Part of a small language model's weights: 3 heads of 32, 1.75M parameters.
Each number is 128 + 32 x the weight over its row's rms, rounded and kept within 0 to 255. Layers, rows and columns count from 0. Numbers have three digits each. The size before them is the row's rms in percent of the matrix's.

# v: layer 12 attention value, 96x96, rms 0.145, rows 0-36, columns 0-95
# o: layer 12 attention output (transposed), 96x96, rms 0.125, rows 0-36, columns 0-95
# q: layer 12 attention query, 96x96, rms 0.157, rows 32-63, columns 0-95
# k: layer 12 attention key, 96x96, rms 0.169, rows 32-63, columns 0-95
v0 108:117159182123168098146107170129085141091025138128088103150164195155147135156077130136108135131125092118112092155160159152079123122110136154091101146104138181137132097122231178099165125121166117078102079111125105114129128085141161097148181151178145113096093167124082132108070127120100120126
o0 109:169114129115115104141093113100097159169107169130073161080113064141135032096127183123105109154119131127097124111107088130152095094147067162164150085161157089126093082131092103123114167068152139108124093146145109122185101051109166101087090144131158088120092090088115101128116155072155153115
v1 104:134098122108086132130172160110132198122096097090102117122066123199138145110092171145148077132110162142166133162104135114119132164105057117096091140150079111166126070122108206112082058129119178119159109106107161177110158084139117136154158094151153115129136135135130210120115173111177149172
o1 114:152142161124154111162058082130150053141111095148173196128195085074131141146168159135113089130119133123137093158116164130109164127116178078166135118164140138139178158164133175091120152149167151172098124099175167115158133070153103149158121174119088114188087135108124118121154078093136078089
v2 101:188159124157086108142139124134182135132124081124104141122164204177116172127125157116167130130146202089128157095154064096072109139180117141106065114175107153086119157166135108104148098178081111119154128165124152087134072168148097061139179116121168185103141150099122162131093094123152123112
o2 115:130127214078130079121099123131133118113085153143168132123139114118200128117090133196151114129139122089122197128103169121114158157114196132132187112089070145114142122059137164118182128108092132109161175130172168132164093109201153110109138120124083072088153138142149201139129159113146138119
v3 098:135131089119200112104119149118146117137122196115099127100122187127087127113090080070102155085124146100072197111076205130145090119147157170099114139131102043148198151114105126154169143166120116095111160144130178124080117112089129123153088153122109116163134121088137148164115104054111137147
o3 104:119078136142074116126151135098115201102133132123167145132130085145157128130111144135146115104062081142189126127186086147098102127091090075124164149108072150130139102174083103104131060121138092170135125145196104085126120102138126115122137106168205181075078137131159111103142170177066107147
v4 105:114180151097126124106133119166048127078142103124104138129099136130157123157128156157122151124105211123084140100135101151098165137112176148194169150075147088140177094041161108140170124112134093122137062137090120139088089151135165079105086140080148117134060199137131120084157141111117129121
o4 114:068173131138152101138167150123116088138077145165129126155164117128159080085160106143118135119095083146214126122051186131188117168137102200079094149186138134108133141165097148129116146108115094101077121144194145168136121117117139113097116086193164170125154081082133105106153099150112113134
v5 103:105129162165210151077114103054089150112099071119144130059090100150128123149107099159101141094099128082093093109136123168121176067122134127125121081163168123132104149143115142146128147151107162118116076135117051119081136122129131152130166139153118155117158059093144140108094189167182060129
o5 108:153055081090117135107143103075119064184103124150095126125114133138137105140134104093131121100181105128167085100149131054143144098165111085090136180116187144096128109074120181137109096133105107173130173124113154150112128097099133105093074125136134064110125123147186092117111180111112227124
v6 111:138121072100092144158081198096085167157088169131216107168098147143087102055116130109117129147147117096158106143171111146124151157093122091149146169163121084172211133179112132116135169150143128158176149138127127106155094083138194061127154105095116137114146106090142146132159122139138101083
o6 118:098169143127171116135105068134131178063085125101124135096139135187139156196106205107133123128127075155088068153124122122144113167089142104108150089096172131066092122129120126114143052110107146047154100088112153161123195139100120155122120124153143114140127114139112068074136168145160128171
v7 105:069154096087080062205087163175086157136117108110162127081091126138108167188187083112144133125163169174113149050162150143128087115120097132092180121124151109116149116139133076081114107114098163140174157125126140149113187114108129144123196156128121155126140146139149099113169108164139141071
o7 112:087193129135112153064132172122137073132128162141167106190099158127130159144057153163128118158120129148124068122198121093109166104140149102115090143081113199134106134101081150146164154094126146090107115166141093156139160158205115134144110148110147104189122155082100161094131161116150052122
v8 106:068174153097112112124099124133168102109154126118066193129120082072171081101114146106102136139157135091158143122102151207101147135167079158133131108146176075164151070185087079098095109162091065133142094114158153143135125145104128104100135169162120106156087129150136129205130152100160119087
o8 107:222080088129162154136156119136098127122150112121071131148148101171138183104107106151109134098112095122115126101099101138167083159163160131149122101137083179133163139129132081141155170133131121096182103118173160202081119158142112125170065120152206162125198083123116142139127125080109094184
v9 106:126134143117115096173125120115149180124165145135113100138203138057171146108132122108100108164127149193071159142107182139164157097121111146121143171112096139133095120076136129093155155080157122173141099064159197118071087155100151089108106130163166113065080116042112138152108109166132148122
o9 110:119130185135137165064144187109138098136053137143103165169103155143085106186112122090107125138191054140131204130134134143062089103099122135195094090197145105072150145145112125180121117121149122092121139119152139096128095097159142125133155186117161124118143137103117173103157080124099100157
v10 100:076085120131116102096146122116187199157204155125167109123130125080118107163134166075160123159093120155085065101145149139119132122191152127149164137132124162150112141077115122138110126131102117094097111205118122136168115121136102106173157122134105134118178086189150124160172091160025136167
o10 103:111128172119123178170125115147115114088133139144089072093111131150058192210134137119089087116118108115127183124135166138128171091117093174118099158105131097169177081149141122157141165104104106162128195104146113102076134104093152161070160106127183148139171171136139142159123183153180090086
v11 108:136147099082151118152116085135164123157100180148158171139158081117200121138138103151159082146182141123063093140139095156131145123112149063125099151169127106110176125130110091114104087021101103112074131148133161071135098150107118166152155140149147073132140092139141175072147169078113128088
o11 116:120109162144115102161132172060065115161182125109129122100157130179101145157180162077138143123115147090174124108102128153084105099120100151100146109100185158143140108063162136128064104115120148059176066127107102139092100093195109159114125121168126132158133100169176141154123103166103086191
v12 099:130184137112151079136150135165101129132132164123107187161188078097099118213114118148163071095143097090127172122120120110141092131106086113131146154131057103064130108068080135127127119155173142098157136108157115093092115115080143068157128167096132121119139123149112202153105096182076113172
o12 114:131071099072130119118090111149103145078079129186160169179113126114174157072118168092064094153134173075181157140134115212118124117124092151131127153160141153132083157103139125135126135113116104106114082129102132075095091209148139141104125123140211164086159142138113078104167112143139124115
v13 103:129084175077113112092120132046116115174158121150107110163110056155137175181146115185131188094085151134101152135144123128128178119153103168092063156157156166162108121091148078094128121107147119132123123082126101134165123145109182156189151055072105162112119159122120138152089105126186133129
o13 118:122148111158096130129115083176115082133086125054090078074159150123131061124156118106129084166130133130112110131158135112114163083100203109103110097112073140075113120100093192158115191126155096121169120154090116088138093112153073097161103142109151092093153088153183083143136075137154161101
v14 112:141093151136169107071098161103153099129128158126137139131156221189146120137120142105184094162149127086138157168111103128089126086169140112192082175116170101113063117154133110112166126135096139112155092124118133151143120102095111095109123137056087081123111077094154128072226159143106140136
o14 123:082150161105123151135135108113137185107130135111097107164153069142063069145150103121176084123084142096101067123142127165128119223179083100148161114157086088103148137121136191065149166107096101113148123117078134130095116148162182168093112102087126162170129116158092110155081121105090143141
v15 103:203098135066150141087182070122154168119136141068180161188127097128135165082078109126089132121126161132161172078178141106139072139132156132166169129063146122152111101127069128102088110146105075146102114116168107129139155116112115123147180149142177137124183117108124136168095088146144110069
o15 108:071144137068157117147134102114159127119116093153130025105079129100129159124146160086114144106135171113074085134133096099095116093088120108126145111167109125075144077132130126183214129121162144165114081109154176101117135138121127162202084094093096115091118078071117121173091113122134120167
v16 105:132144096141118128178127032126165120139084139058110128181077136139095082152174123137168137164102137162139145103108154183148157148132092154128089072096091108099050124092117151098176110137136139112097100152162089161165105130168183093118068129147118155124117116132091095121071169104087171142
o16 118:158139122139082122122115143208114082124172135147111166107140140083122107123097144151117128196147111146108127180138159171153151131118147170110124130106184121145141114115128088100156108111211121195151159150143187106088095063111160076115141149128045136116167127158064204116148142119162139171
v17 100:105175118155146138135116130134125086110092154143159149134126162138103079146114121148134157143110083087153127212188137109143093132147092115157168166126146125192104131074064113071102149075090110116123146159158092113094110138158103097141125148103085179209168170059079136094125083102137181119
o17 106:142111115170140081174101155150127198130092049092168103124062183133097129115184128165094114141127137189147126119182110163164170150174135106155091134107185088126155130163110131142163130141089139103116065064126126163122161130159167111083129080120148145109152094183144115199126158143146122134
v18 105:096147119075149204103100155127112074091136091131086180130133142134180083154139080084110117139073164125121186071148148148183162098192155146077142159143133092140101115137102100134167098137162109170153108110078156143130121074110078141110107140127171123168163118164127142051111110155076111107
o18 111:108126107178115142113114142104104116105139086133161120126069095117094141153141134150144133125161101146112055137118129247169058117119147140151120158159100177099127135072166095133139171070071149114113135168156114130101117130112110148040096140103136160102041097090161109120149124154083124142
v19 097:124153145072123119066166129172159127105157135104160145135063161101121131108155079105154142154148130085088098132124130142181120163091041087197118102166112068131177135169149110117091120176183116107165067121161130160125149115136118154109131127120149121043142168112119115120079057149140101114
o19 108:090168120068111119170132140093111182115087134130127120149144128152155129102076145137094101152128170180186141104084119155152059116157202165139193121102096189141103101181100146172145109154082117160093141159172174093097151121148151111117138177079110146218092104142143134092134122110114140118
v20 109:149097135131138126116212093070102057156105136158117067086150111112171118164159127042073136084132106138120113112108109117144153131110113142144163048138105112161121181079177153183159092100126142099134109139109119111115119114105109095107167140082140132158108125070172154142116108149116188062
o20 114:173152176166188159105163110100111153118112089140196101122143152134108052135115095130072143105157188165171152109147139127191119107098093143111133222124089098145090083104079119132098081155172135135151157112177081127167109155085140161126080121148118073111156130180132111121121125129147125163
v21 106:167139109120090089154170152139107107144069148136107114130100089094144123116155068101132125151060155069157132151136145111124123133129179088170080115121151128082093175081115140105090117129156107075168212145098115155063054178178127089153126087160092130142086135147122202152135107137144133124
o21 106:166111131160136130084094089143145151133115187167090167163125161161084153115122156206089131098164148136134130137132124110121127122183140158066175189127080059088158142157108126135119062151116135095173100133100141090187084105182150099116109106111107144160162101109155121127167110203159083156
v22 093:113108107118098123159148155165103117138190121110223136141187188175173110075125112125147120037130166147100134071097155166076071140112125123159146063170098117129133116081081125105158080089147125134088123120096081145154117115165113114098146134161087126166133178134168129113115137095148130160
o22 102:150129177124121080097172095064116100105170208086117167127092127085144098106136144126092115167122105186117121143155141132102176103046145090095084171105100138154135123176138113151136119093093128100169130147161174164079154161112105128090138108115080116126160204078139115125112072112111068114
v23 108:135058087136132139124084094175110109128154140124137114087142112124189123116151119112132178125107126136145153157147109163111126091175116123181102093169112093065127157177140084090103158068100116178135075196076148129143139073131155114101140168179098165117114122078127189121095101097092163202
o23 112:136186076131120119118161092084084119118154191116190185095093187077097112153093065154206113145179093161094145079127125120107164129109105153084156121101147146127183101135129140109105136169072144110108130129134129142103066109089129135154134163104178112169154136156124119169151131126113093200
v24 106:144073191147140168168118149083096114147172148139152105153129134116207206177135110147102121178080131104123152083120103126091159159108102104094133079133117140126189138097103102123122065056118191126159115116188121136133150113132135119162089130112148153138105115157097077179130119111097046126
o24 114:109111097104177162161112108132147092054107165087073150162139133064096092123143135123165166158134095072103131180112100129122129138070128102120105175102115156149037116107068139149102131143109067155111084146128103129154140137108102139116069121120069076150104118136191200142151111140167119137
v25 109:158096183133159137138029094149156158151078132165066223131132100142167119137119122146103132147160146135125115074135103145122148122101157122147117103152100115158077090088131199158115131099141080113131138160127113049114116064089174119137092141116139062133140111108115131120146070183162108126
o25 110:131115106109154157159151105121133148099121150141163099180162134156081125170183191121159143121123137084216156093049125182155132090154094111118140116173146089092104119096176092176118091080135201119091142131123178126135085134169115089163124139136193114106142152174140113109169137092113176133
v26 099:182111127130110160165184149150156104105139075139109147085097143119130180117119121140175130100144088140102161156176185154143132116109134140125162108204150205180114095078162112152081123154111079202102146123107143106078106164084122143086136160112114097142115075153171104132059101104102082152
o26 119:096146133132197128149106117086129127152161083156139143167121091116144117163139106161076128098141153152161135066112102144125087078131137118135089121089112146105145176113104160125115143161126188104161072171123098116157135118082156107102127045115176139115152208114167158132097118155095245127
v27 105:144101158146123083156101162134071117104095154133104184133164126202167104112136126080109077183143147144126082141179115074115067168187102115191127123118081129151062159117143134136157166143154173163121113122144126175103102189116161163151129130159102121095186118143100092154120165089163085103
o27 109:153157080109119139138104103156150113097163129112178077146114075151090057096065138130133131122139135125134157139066123109123146130111097122169110163127181108090157147194154096099167105086155069086157087140056119120153170075177180173119083144104109089118106141135183123130126154153060137110
v28 109:127132099077147120122157112162099152103154099154117161120114114100130124101154158188154212160125115102166145148147122137088110166075103167112155108099055168145120144124133104204118140160196197135107151114114084040117150121153076122112088157180132108132168090111069137128136187112114136106
o28 109:120134091143119173153131125114190083159167138120170126104140072151130164129093182125086083113158150159131194106127111149145171126133123123117149129132141103185048154122141132120119118197099088104065076084138170195178128146096160158146103159103101189064114082156151142105114106134093132168
v29 102:128165107101117130096167086123132086156193147135149110107187129126109115155127157090141102150155168087170132108108139141212164111103123102139167197181073139095136144109126079175151103128106118105088100129078120136153150114092201056111159163157088102137125109146071115076153133107159070103
o29 113:158130205104101130100101182124086094097101145117157195134147136132156148167177130143151162126171167155130127131102107141155180174132047184120118109092122191123073120181176149136173131144131136121157157107108151111071103167140132161109093095140166188152145108128165173078100101160114176141
v30 108:128082056114168105158145094134095140112105143116109177139157144116251076191095175137175149109125105113080108207136117119145100141062137153140132143122175138127161110170083167168057153100098140121129158156143136135187113099103121148095114106166123127124114168144122111153114101126160102130
o30 115:157110137065081158152142145090143207134123167078148093098153116103066165090151094168078173132095154150134124151126087129173035117119087095089051110151153135127146156103179112154115122155094117147078075109123111126116082124150082128104119161177133112140145147151142108173114118090137126177
v31 103:116140077161158106087162115150130166142102136087040133109155127119118116052086114190113128161073137118122051110173123175116168135169106167124151125160158148085149161095079106097155107167162144143141196099166181134097111113124159172115087177104119119112176126173150128132103092133109154096
o31 111:106119098073166193154143155095125109099060091170094104070096156148102139170097125195076132163151114110125123145080115161134127137116166097172166107164157095171098102131135119084117114137166132182142047177137101161109112116167105095095158089153118164086136144119123113083154114150059124088
q32 097:142103108119132138101116164167140122130097061086156095147103157145078146108126100115122065117178128157104059153135114093149134115090171097120117074166118134114103171117157098108172123131143173156130104106111151057070130150100178129107158144116240184131139173165097112132132152095086090175
k32 094:127097084168172213159132117217131121089129140104165092137114190045086134132106140182117096142089119111091087191097162099153127130112119150136116086181157079173100145144118087121092086107132132113123132129140088099056111159133160128143153151132165108119151158104119132178157144084088125128
q33 093:122107151079116120176148125099123097155146150087151138122108110125143090139127173141055099114110105074098170156156120116089124138123143067098130171058167112142108128099129183086134141151133138153094174128121165139132081176088152197105157144116175119200108064083159200109111135181078122124
k33 094:129118100129101101166135136051124044107148150099168166155094094123111073170120120173126135109083161121103087070155135182134140114088110115112149127117167077112088102117071219104147154176138159134060156159096145130134055111123090111177168133132130125088142135087091129129107123091120125118
q34 094:123135140127137087106168111135146117134115123114165127157122146179102141166101112111080135183073124199141163061128165100142118178155110125070103172169154119076139164110089101128112110125095081072171091130051074088165110127119134144155106146130141087099062164164161116074153164126160084097
k34 101:071079145115158091167073056148138108176110154133142168074112107176105145122101179086091190128158138156162118119143122145110168122140107139080117108116132127170116102083058069160090169159118116133181146154136102130129169137076088170124106085130167105161120114147071118163136148168153086087
q35 093:111157102085126137117164122158138106158092156129138131137155052149113130121142146070150186104083191081144113132155100128150118112159088067120147179164118133135228118149114156076169140169090164123157079131083164095199139145164083157089097144127115126113112150098136125150090099202144128130
k35 095:082137145113142083129156124139123129123085177155096162155137124139098165110078154095124152116035175116179107117087130169114096150118102087171087129129148177186190133103154115133127130124096178143150107131113114105159109100128110195102087110064115110072156072092092066172120090105139145174
q36 104:169083133161052132121127114188162129117099123140098124131148154169153109175141198117111138127089134233158152144106078093160111161106093129117160119138090175055141110126134038130166125136132147144091104139130132187140099111135091135132116066140161084076176079122159104125106148122133131132
k36 097:122133125080086127142161107162107152135126150155075093109136175177164113158149127095074087142122135188111100086113092087143138099140093143125101117093108120116149108201183053077106128153145139169075159181119177115092148122112142114109091123071156167152160133079126120161141186213123153138
q37 093:148112119144113144091144139134085140110143215118147125098188162066131124127101153135099085151091145147166113119118075114106144117128128163160140107210176109102142133141144139144113168101128057139069080116156186088101075074152032070121116125117118160125100131173099138079149123120152099135
k37 090:160114120141102128016133102156097114172084164126158062141126052090072138146100145121117110147149089081209153146077109108159129186145112135130126130154137154119103119169118058140169149101143076143126132133129162083099141134120081113151094125090134143159136074136166146139106100143194142112
q38 093:167161182101164127106105194095208139105200096154140137090128093165149117150162140066135089137157129099115092138169113161170066116078162161081182153140150080081111110079122161118168145084114150116138101136143165079124161114144114112139118137103124092109148175147186133121116164125171130076
k38 090:193148092155197136070117165111151120131155138129094102100138147154128138114165155104162116165186133179168119112163120149188096086085189224112090178143127148089167076103102124140154133143086151130182072100138132127082139115109125132137087113121089100110133166110180116180126130118155152091
q39 094:150165138106090091127117112150114105141057109149148198128099111122156128132114112154088134168162079156190125121142116141181110175092161143144137097164168133156211166110067122124154134141067169130123165158132149088130103068127111122068169136146150104177077118135171086125090106191183144121
k39 087:136078092174125068120114127120155068101086145122126155166119131101189143177064176108139156149114155131146091176122113141160121137100134111133114041112091095116142132136160065130148114132062141117142159163157083139152144094109064172197117129136131119115165130155093079114126148196191133158
q40 101:097162173150106134153159110062118166111137154101107179076125111145098116157104146125127184062167104176135158106153102104128108098093120140086123147117137170106062128162144112195100123148162167124145120177146094157081064128113134167109119059168096182133089139086188107111143095125076164155
k40 100:153165145174127101129113166039165131095092115136157142094151161198087182083101092170140128147112083088120148114152123139134172183131053112084149164129092109087170142143124102140095133146164148125122133134106100180067103145168093165163167071144129158188130096122141134100143119173098154157
q41 091:130112088125099099187101120186160095114119116124082128118131110092148203146081150112152126139131154131126072150161179112151116111077156102112117084151126118116148114173068188157152157104161154109129143166117047106100093099054126136115061166156090108131141167193166174104149119127126139074
k41 083:121123175170110161085085118165159103089128152125137169152055147125115150116085102087155148096105077136059131145167160168075189125141127165097097159078140159099111158119141077128148145107121125093143142073126119130092162121111092152116121141086119120155138198129193150083184187097138137066
q42 097:108118165180119122115132119200100178139134099088121111155121082134152078122173073094102102129192134134142112156157094138133144136114171181116012142146080087091197159151118127133143114136110120088154131131081089137115116110130117134152123193104188096152175134074151090164091122107131098119
k42 098:091100090174095113088106163186125154113091079098067214098154160154177106156148085112088184161140058122109087180151118102146126141082175125153106090134128107123147202148140163124115097096160111168159087143088145085090086126128132121142105076149125112144166139119131109151133102080109126153
q43 102:104145103108154150129175138126091158117152186154106173137111121174113145100103182126136157175138088186161159153152087081138160072124117134179167085096110114109165116120162142116066102112076116116070125153139137091143136154121135155132035178160129108173090064139066134178139138104168111102
k43 097:105085101174119135079188148057066143147131161116154123188081144167087213192135128075137126159144116150160121146123123109125130048162067118141151124135112133143169132148151108139151186115094142050095112084148146141128137139122135095172094101176128115146097114131090126108089151081163144133
q44 107:102133158126083124097089108123134117138119129151103136154110115130141179096153140104158144131133118145117099169139132143193139189143133171064139132121095064070127166120090198151118105107124107084157103123139105128079094163166121085051108150108122140146160104107164120201031143144045154109
k44 107:105111126125084090088055124174129136088131144151114126148134069174117178156128113072151157195080118129057128159158106136155147159099149145101110120119148115114184157173125159097156097109094097142145027105129079145129106159166112121074152159115186109131135111069172134116098145161100138087
q45 088:092121140205092127103137149169117109121133139117138168177116121050107120125118129158132101166127094088070120134158152114140105144165118141100115062108140147148045175099162088097141044105075107153120101151158128108157093104072158162120105169129104133078166189073128149148106125090146078141
k45 096:096121111135124105150121163164102116149113120099142149127111140096105165066097109171142073170159113102119079137150077166082091179103125190090132108116182163122094107074154107117166074118148055161100129131127134120174153143166156122138099119122193128131137134090067159081145169126182068190
q46 100:128113139077077136135139135115090131143142135123092169133141124151128172129097155121129106087136118116116092112121156149143104039125056156156150091105130096135232201151122098103174066143162115129160171210140153169123118141134135127129131110112153106090170090069108103090128077145118064162
k46 094:059113107182152091130155136147117135076173066144110112157109163129111151171154147143069149081093103128151101140155127146171140137162120127215132156064138141083121147129139160154133118183110169093097138131077088166127122125149140121123150053167111091103114093136091168064158103149183137182
q47 098:072118106141110132148117103186207052180137143174154131147193126115105183142119194144131139144100097106065091144136150065144187167139105133134162169158110160055141134137175093165146150098151120192140154173141129163125129139137105135098148161118124121158115099103114075119097121172092106143
k47 090:112120131119111144121140033134139127132150168129117144157102132183120136147119158152082126137066105138108199121206149105127103106086140123126127165118153173102089146148121071123106051099118133153109148187152129175156097192162115168143157144100111132123147055051114180135094155121137077151
q48 090:119059187105095147111093135106042163103073148152189192121113156150101146044175190064145098113119116134119106112114122170120175139139170135114125129121072134114147112113195122128156100128123148140132096127179094101079104153080101113146150128186139065154112113153099126145128138159150118122
k48 091:106089191124130156156127102114131105133104091108176084143117179162115156135150136112123144183053141126060131110117147090190119116087179151111124101129062100161121104120140102116201111139149119185053067126150107151122113139139135150129107100134108116160115036165084178148140104081120133092
q49 079:079132155105185164107092157140100102136152132096115152078169103125107086142166091163147071188158138124138130126103097178186173152123109176134149155190131170111104109099118157149118126132064107116086127180115081070121126120141197146060123126109132131117114192110083121124145138092210135115
k49 085:092171091161180140071078141148139064137121120111177129144063144096125111134094120111144137169156135082104129113174089150100094103122186150163086099236152108134138151147104043183103138121094124150140114149115131113121153137129109129176061152131113127185113102161100152115089117181106121133
q50 087:132106161110135119149142104164108103107123088134071178121100078157059129146085118075127102134086121074131150178111158164142128179134185115115143101129153100173141108205162153169132104130083120118110063114094145112122144143193066149110106157106147130084190083093106085120079180108111108159
k50 084:157153172082134073092172124202168090085120161124116110136114124158090153185123081164099127163086133151122159178172152161162138142114147177156169097134139118196150174135154170122118147189054138152099106120139096101130137137096111076068159130120158124094118105141115080124156137140154083187
q51 095:188107125061076067091148140067096146101085145147134145098081120041139077168153130086143112138125096163134121172093188143101095158118097102162117125182100206090140144120135081080109112104140127155136122127168188061137131117121097153084123090105150144097111116132128151118141161148152099115
k51 089:131109047102125143087143129126163093137085154152138055136102189071120118181179173163151151136138149148069112103094103153111166115142094124139126142118122136109132113124123117108199060104094123155110137136176086107101196082192134135093090063147128116130143116126154092177121165143176109170
q52 100:130117126152124096113109149161055144088122135060120157124104137187162200061067131169159173163090089104116160136139151114110185085125125144086139156097112147135186102127190109090107095145144113126185125113105152152101149114128136060115145113144075115164174079118085106127152179144162148162
k52 093:140099135135109124107162087145147153163132071090107133146151128166078171122101159111142143201187155150117157077044184149130105120189120103099163107098091121142145133118179142115152141204088121135148147110071125162141144184095153102107148185189105158093124066179098148132124135136155118142
q53 090:175162136125130128109155155101135124114127097076154059100139120079146084170180120098205111162107127142086140059076127114102136174116042125136149139084146118130141140120162155082107100134082150138120059069145161145171116119066108075101089130179130086131139120142112153142115137083126149181
k53 086:210110169134139168173122112129104143214176118089142072088111130102120119102135121122086150107140148162098120039143098093078105143139098156127083087107124134121128175161116138117138155110115080125118143082133157172102102079130090040113112160098143095123147127124149089172124063138088133173
q54 096:077157117121124113194151148178159124131103073158137130136088185090162117090192117180072083067134192118191121115119156141123169094118080122157162205178147143117095142152138132157099113149172121130068124139170134142137126098148182136157127165140119125119107116080137128149180104122110101185
k54 090:087146106167146146162123149122109117114146124127126162126191139114171084133184128161119125118117130081130102202132162108093140097136112108114103213134152177115094167169140099183101163152161103169064184132094188151178144119163151127181095180119186134094119097181181104161120109162121140113
q55 093:215119102124061131168086119068170105114156115094137178211140155134118107130120097127143151139097117125154113087128105176134125150079038104085090130124078122129101127139098097139025149119092171116138145129112161141066140117134080109110154119128094063135116140136168164127140123118128127160
k55 092:111146151123055121110087064111112122154135079095153110153147128143204144129173124122162116154126136101174171143073157129126135103108114106091090120104111140164169111099101094168112173154109137170116179111162098199105095125139086158134163134134110095139145198093209112089144096174114095195
q56 098:136080124153120115196160135146099108166116128142127098123120102083154072125097147136097142098169111144157135139078193119085084114109146150133110124067109171177115107085149113100123182132103101067099170134110178151168201112085156140121090151139198144125124126175127147095104203097138199127
k56 100:167125105106110130139156146113111059163145124150136101125070136108214074163127089084098136113149127109107138106114192118107125150096108100159170118108119179135089081101127108091057145108121148128140094096130169087122131066057164121132130166163200187143160135187104109101109160117074147136
q57 084:129184147134137094161077155137122117186129093117096152099149145090140167098069121138117129113217156114156136140152085087105112174101152136136124089117124103145063162159104118147193173186157053112116139149139180157147125145152110132133124173161033126116105177100123124155117093105127130189
k57 075:211141145199102116118133185049079117098157077101140152077166070103079086092127138118097159131181133077090161145125125147164133136124122145109098121132138148182065135149150143072051080106116106135109123131113142122154102099141086131109119143113069104141136164081103110101134134152179137116
q58 100:124109179125166134175142153117115084134139128070119130176102130174129131154149112155135151135112129124158105138105180168092149107137075134143120146106164119109116146113166123091177217143127151111098141103011152104104173133079090139159136120144085093125115083188116161152134058148108182065
k58 098:157091147128091123116119129123112121157149143127145153114157134122154113140159118151168106098109141124142153086059192129085105110106086145136150170107230123189183092116126142115179169128123121142135149103055130117099144093048105163184144116139138075149096117194128161107142063143092175086
q59 088:183127205146090129152152102107158087090131189125185137173157144180123017128116098084135135153053152137087096100159128199098144111158130147126177133149109159151099127154108119128163117192130104098153127115093100089105131092139096178172115131124093152092136120129179154117128147119152146146
k59 096:120152171111111158123121097182155199150115149127133166139160123148106073091169113144147157158118178120155112097146067154130160082138098139121110120085124141154152049099157192119141145137110209210096103134189109148091148127149097147140102143103146166154105127167143198148124074163165097126
q60 090:079158094155087172154109130125175201157125077141165099094113065098151155078081140082151134156153170138157126139166114067075083138141139130133128134088119098157094186149097158191157173136130171123105139110108137154157089131075153167128127117120095129152102148073110135098084179077099164137
k60 092:184152140096095115135146174092101110170165156152126166116150146095195154056072136115124108149130075057113105085162153115174207118140115144177118134087129165117124146152135144069066134125162098091147178177126086131164092157123097081089118130098110142134176146121159129122101103117113151075
q61 090:178072118129182123152135140140155117180098064068119121139096158095094125106125158110098145148136113139093119175115128127143101103084185095127132088154117129102128202131197133095146107121122090098094122116126114097180176135120078124096094088166143145099097080122096118174151205116197079081
k61 097:133088101116170157106111161144096088110108094133138109083091148109111124138134117179155112131127165140140105132077214140165108095103093109161080111120123096170092180119140068084116110099119160123133101118092172101150192108077156128118138112137196151117158128166100151143157232128209147126
q62 092:165073146172117152093160170097116089117170050166244167128103117122077161171141175159118143132153136140196175077158117131110144108096139175148128099135134170106166167149133143112126139144134126133125154118120139089104118139063116152213129080136148140137154116093085122129102105077124122136
k62 085:142108192122148104065184161077098132105167097098130139151163148108151143122148205165111130100158155129150125116154138118139154127101102166140111139051167105120114120140171114132106137077201066121073164159165093149043110137040150123160137114133135087184089135170121130115119131110120136124
q63 107:113141149168190072105192139125126109130099111083154152143082169146210139113110084135139113118125191133125170119128166119158153118154073094147113117084080138122151157070170148156158139099149176144091219152122158083175115121112143115148154144202109114158124138122130144159163107148165062136
k63 100:117064118188191143132104200171141127127148152068103140115105156114152137071138088137142111090143156126125154171100142169099135077130069064116129124088130156121141129119152123107165128131178132099074191132103150120188143150099154086181153091181090121131134088058101157108147067137131135145
v32 101:179136115098138097118158181089119103139180174191127123186146170104133092116077077115123147121133101104149161131143214113078076121164127161165128099135059129167140131101079096122149104053126114096094138123108137109111072105149162104145128162138116140106078085184122091176131144130079156161
o32 100:081084161142132157149159080129160124139088068162112167157164142123143107138129139086154169164099095108101058183170087121127190077075122105138097117084112140096124187086127156098117152162111119136145115102166103098117159111212083118137143129098121084084114133112192095092080154101126098098
v33 107:103137224127125119165070178130174139076132194136136121064117164162134155118127126079120091124118145161151080107091101181144123101137183124150101104098095179158066128156137152164083146098117110110115138088169141101124113098127092099116056148137150049130151101125106133116139178130073132102
o33 103:136122102159130169137132096112163105143175059126115179128135101090179158096071164136157103083119129090094103134132189130099169105113149141155132151114150102138124076129205038126119130111168087194106152160154102135146110103090161159150089134127025161096145132118107151099143130080117135104
v34 096:124113067112148170093173116199169140094110097125159131060189122160184133111143106139137114125113133134054131087124057158109118115150162089164138105095166175157177191156144125128118126164126096089106102178129203157112122146150100189131089176079127140134110090130145116170126157100127124123
o34 090:107136066115144113133112152159088148123131139150169171138133120145144130110063107153103107125145114156127136106122166111151085164116104162076160120146117168155089105045159091162118162125075140102033130065154158095148106165153157120208047151161140128135106117098095178094127106142133069134
v35 107:186181252133118102152131134143108100133182166123074148145101117163094156123161182189112081108127152151120114127072128083149097092101141148159131142157132114036149078137113117106112118096136146113099121145137128144104086065098099127118091108090166140128152173136156161139123088102091102153
o35 106:090108147173124161078151090120160115166118131101140183138097127144112131113118130113109120132074072074090125087159133106123135209160140118131156124105216134176159160159174118178196118097116108138141116122103109100086110144052150162078104140154101119143176141101105117128054186148124083152
v36 104:130126117129154126114162087153101131143107101157102141185091190167157128181147099197123127158132145060146038159149147186106152141138141110109125122156167088099113140157169108099120110131173148119148138100106112148064120139123103090106144134135142164117170049028081187141117108126107134156
o36 098:178106151151120081152145102136102127113122089094100124128132142184103113181086141084084121132118102171108167079106159146109125143061153131094106143134146067141150104109096108219225142133124118136147138132100141153124151128135082075125174075188142154151080151185171114143156134146119192107